{
  "n_layer": 11,
  "d_model": 64,
  "n_head": 2,
  "n_kv_head": 2,
  "head_dim": 32,
  "d_mlp": 128,
  "vocab_size": 8192,
  "activation": "tanh_gelu",
  "norm": "layernorm",
  "norm_place": "pre",
  "norm_eps": 1e-05,
  "positions": "learned",
  "qk_norm": false,
  "attn_scale": 0.177,
  "bias": "all",
  "tie_embeddings": true,
  "parallel_block": false,
  "init": "normal",
  "init_std_qkv": 0.0625,
  "init_std_o": 0.0133,
  "init_std_up": 0.0625,
  "init_std_down": 0.0133,
  "init_out_by_depth": true,
  "optimizer": "muon",
  "lr": 0.0125,
  "lr_mult_qkv": 0.7,
  "lr_mult_o": 1.33,
  "beta1": 0.95,
  "lr_head": 0.00842,
  "grad_clip": 0.5,
  "warmup_steps": 200,
  "schedule": "wsd",
  "decay_fraction": 0.736,
  "decay_shape": "linear",
  "final_lr_fraction": 0.0,
  "batch_tokens": [16384, 32768, 65536],
  "seq_len": 384,
  "doc_mask": true,
  "train_tokens": 124500000,
  "steps": 3261,
  "dataset": "wikipedia_en"
}
Each number is 128 + 32 x the weight over its row's rms, rounded and kept within 0 to 255. Layers, rows and columns count from 0. Numbers have three digits each. The size before them is the row's rms in percent of the matrix's.

# layer 6 attention query, 64x64, rms 0.283, rows 0-63, columns 0-31
105:125158124110155159142114159129129129124143164137160098105093142113112137077211138085155120115162
095:129072136106129149104114126132133096060159102060133158094209171062192118163184145126150113129119
112:151090147142163148095100108134110138122141121104199070142111085125125090089087142111103108084191
102:173203105150125172170117174114147092133130109094142094118133119105057169156165080137136130115074
094:153086153122166076147127168116187121114133158127126106161120125134154092082113085108157138135101
124:160142154110119128081081165211130090069113139173076169159139107142132166158096120081116127198120
101:103110091139125139110137151134102129148093150183118093097155099099121082131059138136182128160131
105:126124129081099134043085111112129129098118071117091175149108134116102139106135159135120131179109
116:142110128159077087145136156133123136161140162149174157141168163054121147094170106155174116095117
111:101095159187151143124134056110109109147145148172123100153122112150136133116128121181121090096198
108:184115129098195136129129098141200126070071144119104075106110150059116161129125083154113189154132
118:147138119099102069185104103158114101112149106123143097155115148172173110106134123167109096182093
108:103109145102140124140204188087146135141084133136150140196099138131101117107105162173091124121123
116:164156161084116123119139115079130135179089185097149097133120060102147116157140097153132140116119
097:114118123120177094101164120151068164158086115166103109165132122112141175129155089129164135125107
114:146124191184126115133159108170127020105100120178138115147133158129063128122119066153086139152077
115:144153095052137125136119133153152154130098110186172124118097123138166162116232166132185094119079
120:167187143128209141074143107145092092108125172176150113138137126153193133137128086130100109151113
125:140082132095213121200155140158091131124083136113078133175093120137152135109114130133186109105110
120:110101084107167061166148138154090143096165106111146187115188170130088102154162131142163104143126
113:155079109128123161116172124161177127106077128141125116067087131142137123132124147145133148054081
108:119155130113151171129152170148105134095137133136108108115132130112088180135029145042188186145122
110:122109173074173152072129191164141084131134127125128098130131193147127093117145141132114047131157
115:028203149156136121125135128132125118160072149137109179112140128152105145118155129137116139163145
115:171105105117142193128154201147123173111173100113105144129139125140052078122076094165129115155174
130:116127136146089101072096151139150133155102144160190114115203168191131138106129079102134160128191
117:106191135168124160085178075157158166127129132108047161113151137073171140080107114171117098083116
103:150124167188113100184133137120150081111088114110109097120177150134146121046146157121101086155142
136:180118115140138126163104116098123095102119108164150136168178080150133085066162150132145124120110
100:116083122153221119153125082145185123115095094094164144152118125150198146112106124105161106144116
105:081108131169115064157148138188079170104130198148149170121092096092146144113138077150096111150082
116:144145098117134146049145098126149143177111130147093128215153131095098098140180147100163126175078
100:115158150081116111109128079148110192120184101068122151136108095096161116173118082129154118094165
079:170179122062116103172048125108119149090096114145108117137107118116182120138143156161137148106076
091:145113199113148134175121134118152134166123108145111111107130158160102124072174144086064088054080
099:153125138153111142135097072144060191135129179144152169134131093137115154168155133050141103112128
087:173148176161130205107148136125118097143102127161091104107105123142119168136126153155093105143160
089:100118154153120140172136140109089132132164180123065123123164152173136171106087057133060157101116
083:211128110165081054170161191178077110125094155101145098106120086129149141137120080106149167092184
081:127151097109130058135163161125180203117122124126104079164095115104170180141141070135103137177136
084:136153147137124197152111132106130150126131062201152138107123132144132128169087109138120123104096
089:148147149103149132110066069137223096129113160157181148092183119107125121139161126148121155128111
088:138142171146089172112156114107156168089150168162096117078161092110145119170118124126134122121105
076:054103178124114099152163158081099119100096077142126138096113131125079141180115136130115168119152
074:155166186130155107158149133091121129149120078174158144096127117153097122158147069131163141140094
089:102125159136109189185113141133146101134106185126114071143073099153142142183121077125151113122141
073:132112099167138173161072109117187153100129161121175153160092065104085182104177118120088068119127
088:142170067142112096140140155091147118149098151113170075216147152124128171151138107115118151138111
080:070197126108117113159105104116102073119077122139124149187141151149074123193144169044115091159149
094:116160120123044144098158107110132135029152151139148112128153123151153186127126120131169119134094
088:113107078126109183129140075092107122136155067158124113114101182155114180133176117167082159092072
086:151120121141067192061137149150094108184136119145129108171093085083083174180093103123061104135120
083:127130203147110104122123202104164143190152100109132127112109177140093114132129117095094178136097
083:128213068184120073061145126082113105148134148114108136108109159136134158180119192141100174086174
088:125091117084125136086151140182132114111125111150164105139151143109122126136090151113107170153133
095:086104116121105183109154155126148059122171101166078169087123089127079132158127118127111145103098
081:152139151122123172143134120145128142075121090172097106058159154121140090112175137081080143144115
069:143162094150148164102114131104150184100094131101063122110138102139107174125082191127126116106113
081:135114160146137065142096129117121132158137154160145065141096116180084167118165113139077164097165
092:073152154118203091134179100113110122140115102152096141121077096182109074158119127125147148133165
089:156162117145083142171086184140124138104119116117136069186112129092155203180122113119182135162132
072:063128184127078102123073164177097152120155150166124100079117185120182125102117158128101134133175
101:091128155112140075078091137142117146108098169123152187144114140098154123039158073082214119095143
093:177234125158144145071120116140100115104089188163146111119135118136086098138147135110105119084125